{
  "decay_shape": "linear",
  "final_lr_fraction": 0.02,
  "max_steps": 5207
}
Each number is 128 + 24 x the weight over the matrix's rms, rounded and kept within 0 to 255. Layers, rows and columns count from 0. Numbers have three digits each.

# layer 4 attention key, 512x512, rms 0.089, rows 235-426, columns 384-415
124139127135126162136124150102126102107152121152148090117128138111144107114119119132090121121121
120159156127153123131116152103143135102146146112129150138104141156096103120119157124142104154112
144137136137156152131142137120112166124163119136088168101129159103132095148131133158138126115119
127127146117172133132132104136140136175195141113130112130129133123151105148104135113110140127113
151128113113125114127150116120126140101158122152092101118116112147150120123133115091117123136131
134164144176148134081132118090150118159157148107123156131121133117171185106119140104127161166133
152137126128149137109110112147086134146132127110170117098144134116135186115142079111120129117186
116141080145105083121131145081108124118149119105108129149119122107109167143155132130123153114093
120123163124144107140149111078156155110116091109121127172128145108127178112112097090131123176122
127143160124135130139123146106110142098145119102090119140141169149140118127124097127121127141175
129114142145175125116114117124129134150126162135097137087123151140158151077140146113102126086146
121133117141141124099084144121150128111129122121134162105134122127113097138126150129115096110125
135134138123125082082169164059131129139103155157117188128151140113110125134156134133093103150144
140128121105179104058122106139116118091157098146104167164154111097133139116169123127134134135132
131103148135136131173130134125153117140125170117144133120101155141113108148117113123122128077123
138125133118127150094105163146099128121129109120091140108148128146157134161154117147127117146116
112113100145139100148129095122135137094108111107158094098101120115130096131153114145147044164174
133146171140118093096169118136139100101128123140142134126087143136117119171114103095126138102150
114110104168151134110141156092126118078069120124116136136110129103136130168125117133139116111124
142139153153138130166152162156139127143140172105132118156134118120149117147122124142160162156119
094106136112168097100131081105174175141145121128121150115116135155120115127137147117089150154156
080106112116121129134131113169163161149128119132120095127110176126123120124138119145143132103126
128142149116145134131138110081162101150136117120097108167162173110160120116129121107098120132110
138109110173150139111108121114172108115101098131085109123092138127156152130115100126101131104151
109134137119118100118122136134167127137165129117150149069085139148134157122092090119106146127088
148099106141114149135157094147168117137111116102129116084137148161110134125131149137130160118106
151140121132132150159121135111149128118112153139158155131130133140121090110138140133133111160151
118088166113138139157133132137152109131151124110156138156122123118113143115156113166120180126166
122123097119126121125120104127143167117143139159136130093121135141113110159137161134146133122138
126115124093088118120151138139103140151126127161175119095095158143118091145111146104113125109077
127135130142116070132081121125091125099123126119170125087111118130105162119158135123134174112175
134134130135148095095138118140121117129122141123146130090155120126114146130152134150122075160156
145146108163125145086128128096139128155137112156115119152144138149108141142136132096104153102147
151130123094082111099157127159070114116098125081093122130131108109155128113155115114108120153156
115134099094108158150087141164146170131110145143133136143136078110099121114130125100128129132141
123161083115110127138104136113091151112061107127119105132133073125175099110162150111122152071125
122115123150143119162129136140152110166141148112127090108127143128111120100117126138144104100133
134136116125095170149158119129119140103118126104118121124146114131096120087152170133150147128156
103112100111118132108125119139173118118147123072103108141094109122108099106114091137144091108144
110079138109125130109134151148120148191151134191134143140150146133121131099153142125145167108123
165130132112136135120151115163144149096138136126093150160128122126057134108163109116108125126137
164098117151121150105148157106125089156101130098157136141175095129133112107123141123137154147140
081121113118109096138095122126107116124131124127103118098148156107151110130129111096128153107139
131096131123128136130085136105147168145130170131116107125123122128131131206096080141136107139143
133121149160106099115089116170081123141101128109159108161146101122145141092113110138117147111155
109109135149119122138144146170109141150130114110126130116148111130130094117133150129123118126131
118133131168171115143142143131131127130125121131157140117158167145123138173123127130146120139103
090118096102130139129116112200122156110109141130161120125130152083118102067156141126145133154091
124063126155124158091098132137069108127143084096131120139168137120127169132153121137145130102141
133169136114138125117112117105140135125133115115128132107101126118108157155116118125133149133069
117119126118132118135165130188112113161144128150121140115075144136160144118142132167122095120139
105098141135166103113088108131141157102153174113165119157126152148134127145108110143140111150129
109142150130123087110118117085137094139127116075125125114139146135115110119145088111127114108101
117142086131120152122132159124099113149133132141167120127105138152113111076146128147108151146117
184130163125143107106130139071113109135150081147135133112166140110090127146148140083109083106145
141136145149100128168127137171137145117143153160132104133136109125139117068091096088132132100157
160124153137125101150121104103074113122162107147134123140154144139126116151116138126146111142052
093097124145120130132133147113112118133112108138156154094139128137125104188133150108107138097151
155128119144127155144121165122139139150119171138134082105145142155129123121134151148148142102132
187146139101128166142153114133099142131109143153128102120155125124135124125104085073138131173124
118135133128158141134146110111136146122125130124104157113169161125144125172130112139129111142146
101144163127133117128125096149135084079141078091130128137090140103120124123143125096122117115095
110114142134138114179101174139098104117129122136141107137167104133129158140122147141099164137172
117153145081100105125166125136086111118116127143104144135129122110127141131121140123138112180112
130112115180149168143148145125184122138122128120138130167175087128132145088109146149116148129146
113164166126127086108162118101137106117134106124116092125105125114091118121100111148110119135100
121145125145133122093168106075141121107156127154171138111171089131115133146163184121111172096159
099121151159122147136138114130130131080157105146169152146102100103130125109143129082126136099118
137147128134134116128132113106160134108145122143128151138131143151114121161153121140127149162098
136113124142126118132131128146107108126098123128130135143128152105120164111136117113139170124124
110101132110164130159133142099126114104140150111115108121118107128141170116164115144151116122146
077134140140150101134096114115135116090143122137172098098098144125145115103099122130125115107114
121098133135127149123165110125137159112129083121114146149114154123147118091161126157151099145137
131108109132138128140151112126105158139148110150116104147093100115118148128114138137118143134111
130114112146117153121097127119152133124137160129130099142137100127130079145118129128128111118165
136100104092124139160110113143159152169133130160132138152162129126125139087122139118153152121115
121147125110111121131121128154152151141115141108123131151130137148085135122113169117154121114191
142157104123150119110119089169159097115088110058087126150142145096110147128125112140142107108117
121108131123129122147152146149097099119117101143148142151148069113130125088119141128110121136089
119135147120124113142122117126127100119150149128124131135108111120162118108125123162120134138122
141111107108149161139108103134080107122125131139135148135097131138118143153137132140155135155098
110108120129121121139126112115140165163139103120110096157105187146114136115131127151103130137116
126119099108154141134082151152141119101118142135122105108126110141141104107091123079116128119152
113107093131128157113138143142145174099111142114120115106161108136144143097106130124152121173098
091127151090115069149076117120133126120113127124083114129122093109128176096112142110104100117102
123165129099105140126121118089123132142123134159081125133136133083136145095108094105119135133132
118135141114160156123088102111149143120142145175127135138104123094094137149110163133116083142130
138173092112114153153143119120133148136165176105163131124080138133088135145122150134168121132126
110118177141106110150102124146149140092131150133116142118165148115092127129120110131145121123144
113092131097116150128109136149118081126114145106115114078143079115121113158136116101128089085135
153125117090091138106103126128128085154152102113125126125106103141168143136131119130122140145108
121160139133149126120109126150118136155144114054145042121151125108091122155112130119167120111118
090159187124156086132117143146112106130117109146128094140100099106146138110131156140123084111081
148110111139143132138124151141173115097124146185093126168159142130131086138124134158144145114140
172096061144122196131117116147134096126102129156129141162177136119157079118119133090132133109135
115135115165112126124154150175073153104142134094157116112145106135144139104144120137141121143095
117105072110137119134126136133097125129140139115123103094134156108152134167134137123145120143106
137129150111127163131139126087107081087124128110109141137136047136162106135088112107132127145093
148103129129112155148124130146127158164102145163141128160158150154116116135133108116152128113129
163115166125151143114156142136121136117142149138155137116141119123103184098134121128116114155105
126110174135135110122129133148165125106135132113141141103114135116134101142168113112136142110136
143131160099160153119106152153104164116138140144133136140131088103103092101100139150106160128135
127145142113135143130129159111152131127150165133144092119087120136106102107135153135127136144081
094131116159087088099124122151094108082103132156084139145164082137104145125142107133136129154118
118147114130145100155110132139094120112093158086132143105141138108112160123140131122156110111131
098083066135129186139130101096131123151167143138159125142092164109152145133115089169116124128134
083119153134162135112156105136131084113151160136115091175183138130129109080118112131135071148142
102165148122119153132138085085147157108118137134162111167129121134105141103164113104116145129116
140121114164096116104131132134107134125087142128119116120144171100142113114142110078128117111123
104112127121091136131169139106104117127166116109080128140131173112150128078098128120125165162092
157129162108148151122095100112105130136161123130124115092141122108134132127107127105122128094115
144173122128142134082115139135147115167108185104158121066119111160107115106129122135164099107131
107136110115094130138121110117107156129116130158104105091077147135144135123142158134149096152112
140116108153067143138184128120179118108153116120082093118139184154116130115103118102091124133122
136145127109070118136095135130144116108116149084142113117150111162128122126093125114131138142142
116173145087125092102092123132131127138137156103139140150130146133106117112142122097114104153131
177103155114128142108160123128109119129110131112099151143127157137138157191134119146106151099171
121118133144151136155143113100191123125150134129125116131099116141150127144119145142152156158107
111125148131126131124135141114112144146094157152151146151133149127124139120135120179124129135165
151152132117138127132132109197113089150118157115108128079117109107159111138122102138150134094123
166137148114133141150112110133114110162130132103118102123092084123147096151112170153129128127184
107166117130107109165116119120147136124113081158095116161191127102147150075080085107128114133145
082119121116139121081155105073127089102122129116087111123099149169132121118105122087103185154123
124089100116099122155118149123133076108151118085146121113102137125149155164122126157140093117163
169122174146134188133135124088111141093104167158102125165135115146130122122138137154160127138138
145136136158179128128133100138065120092134117078147099092147151118122113144135127099127124112133
134161080113126119141107155149090174122132147064150178129141148115081103116125126125112146109167
125119112097141117172124081112123120134120156066155117037088122120107109152131141104197128135136
154119092110096172129095097149124145095141166139147176137171185147088096133115112143125107145134
105121133103117123154114170135155119132117124098095143140074128086109116104165143192119122120117
165120167114115132163117093140132077110167133136116148105078116097106091118147168175092131089132
153152148148142153136137144108126107143141134118128097171139130118105120141156118109130119119156
129171093104113099136123128123124108121129126102138135187140130092066132148157130127154128089121
164127059140147192095150083100156173167169155128172131130153126135130115057131180115099106120096
161123135142110146131140159089097164125085178143170182143155143177145175130141130118104161159176
118122094158134129112173179130138139127117084140130102114085100117141085118143101151113113118098
121098145123098089101142097133134144140162140115166111167114158127146117151095119088164142110125
149126055121128111120136106119097157122126143157124151184135124150104123142087123127126133094150
103140161142094091135173115107113119179153131097108087181152139144137138129127099165159104134181
150184144138132127114102132138125155136157138157106163130086172137090106138140154111141124162127
139139129125121094098130139136119072127125132108142114186147126129144148049110133106123126105137
109084131161102143155166161121099112143103135116117097129106099112198122120094138140158102096112
135144144166116129129101148120142143127173144138153147161151116134167102083119148103095118122104
136145170116102166101177127182146164100171085125136142130157160142139114116084119082130128131128
157168124138148104109154109086131135083094154150105114133121133122077094134111140147120151119147
169094160116107135126131088118159145133091105131144144090110109127152160125134110130106122110110
143118116125137132154121134128129145120132134138135144076114178127101130123111138100150154170128
125121104160135129126117142141122151141116118119120148119157138122168129085146117121145144129124
128146161131089143076124176090138115199164130101163113120139136160145125094160131110119104114141
128158177155150145136131132167118160160123117123120073164112157143127111137100132118141147082131
112078140085102153131131137160142113134110143098122151149143157124173127114151148121127111107118
118139144159127160144145148108119145091138139165135112146140132165140133128142155137119109087112
122087118136145089126088132068136122131138136135135102104081137120103127126098117112163107104168
140145144142147126167152142146086133094177148118130167161129093110117141120115078141127164074063
105135109143156135107087145104151105139151106121136146169130151107158151120131092128117163136152
103096105151138172104141128094085118100100095112137156166152101137138150118152140122150147154122
079125163096132086114125120143154127127102092128133083136100125111141124105119153075118147116141
100141187150133113153153160105120108108133098130134129115141092123119115147108132170091124131104
131068131128094147112092081115116183131147149153118101126134166133187124132117111159089117113111
152127116160162136138134134145156098122194146145135075119170113110078090163081124127146120125135
131199107095123123146160114176110102110119120122096144146121154127123153142143108066105112142102
147097138155130127156175145127085143113135124170133140159161105097118153102143133157163134110099
136107106139157100101122159127145123097135140143074124162120121144137154149149110137117126132106
130160125131121139131120142153156130133141174117120169157114126109125099157146121141131106132122
107175116149108073144111161122131087127100137121117124167092122143158157132155105139114098133151
119158132120158074086125129190174160114106105125133113112088116091120136124139104104107158102129
064117092142111140162117145114138102132155148102133108108126097149159093103139153115134091171116
113127114102136161112097128156117124142127138129136111107108104130111102096125110123124148105117
140118121088134170117134119089152109139085111148130191153125156118124125135164129147129123131150
117141126143098148104149140135093122127077133119141151168112141151190164103178125151090125140135
143140126148172148108144149135122133129121113146155134154122100130134148105161124123120136138156
154136155122129137142144132135148146127146117116101158127125145128107154143129122124150147104143
150112131110152138119081131146094099055152143137104185124118143119103099140142127152142105147120
148128065146111144126154132144129142124161137154074136093127126147134129174141131159196124134149
107120108151084092121147121148127140157106158172123120180144119132127172102167123105151089131136
111114150136158141142120137114111118122126110122137090073098196152140138144142128155108163129160
171124120119158109154154141111135112121140109115112157058143178125132126152114139111117150138129
117121154183135125087109156153121114118122136105130099134154143137101118152108124143124138119125
129105145137126144107105110162115097117143125094137109117122175124146133127062152078116137105107
116164135135163111139128129118133142164079123107152104143140103148139132135133162157121141124128
099113106170141168119125116106144164117156107163128122151159095115164125165139155134106130140154
100137141164135129153086133113120109132129151124126077109142145122123135154124124126124096119118
126111121138094103131155118134137117123128174112113145184149108135182126107155054123152119101114
131118132119121136133144134103121107104125163135133127123134126110119128119136117145139134121131
181102149128135102104122139115142161106111105159098138110108101138096110128131134134127148127073
125124129118104100128125126105163171160143122089136103104151108135119122133082136147104120119136
092138082083107145162129106111130123130121132129150100140144103138099091119135168154174175137133
147137127117151152140149127150135115137131113160148104116150111110107098119146156089128148115105
101095130125085090140161131097114169121174152143147137153130088120137126162127114130140117109115
097140106148128124139101163145147114119083096119144117147101124100133156112170090105099101138127
103161093099132095134131109100149129133139061128118121115161086096114142119173142121106160134122
162084190116095133115101119117105080116142177114166140065146172122092085121096149109117072146105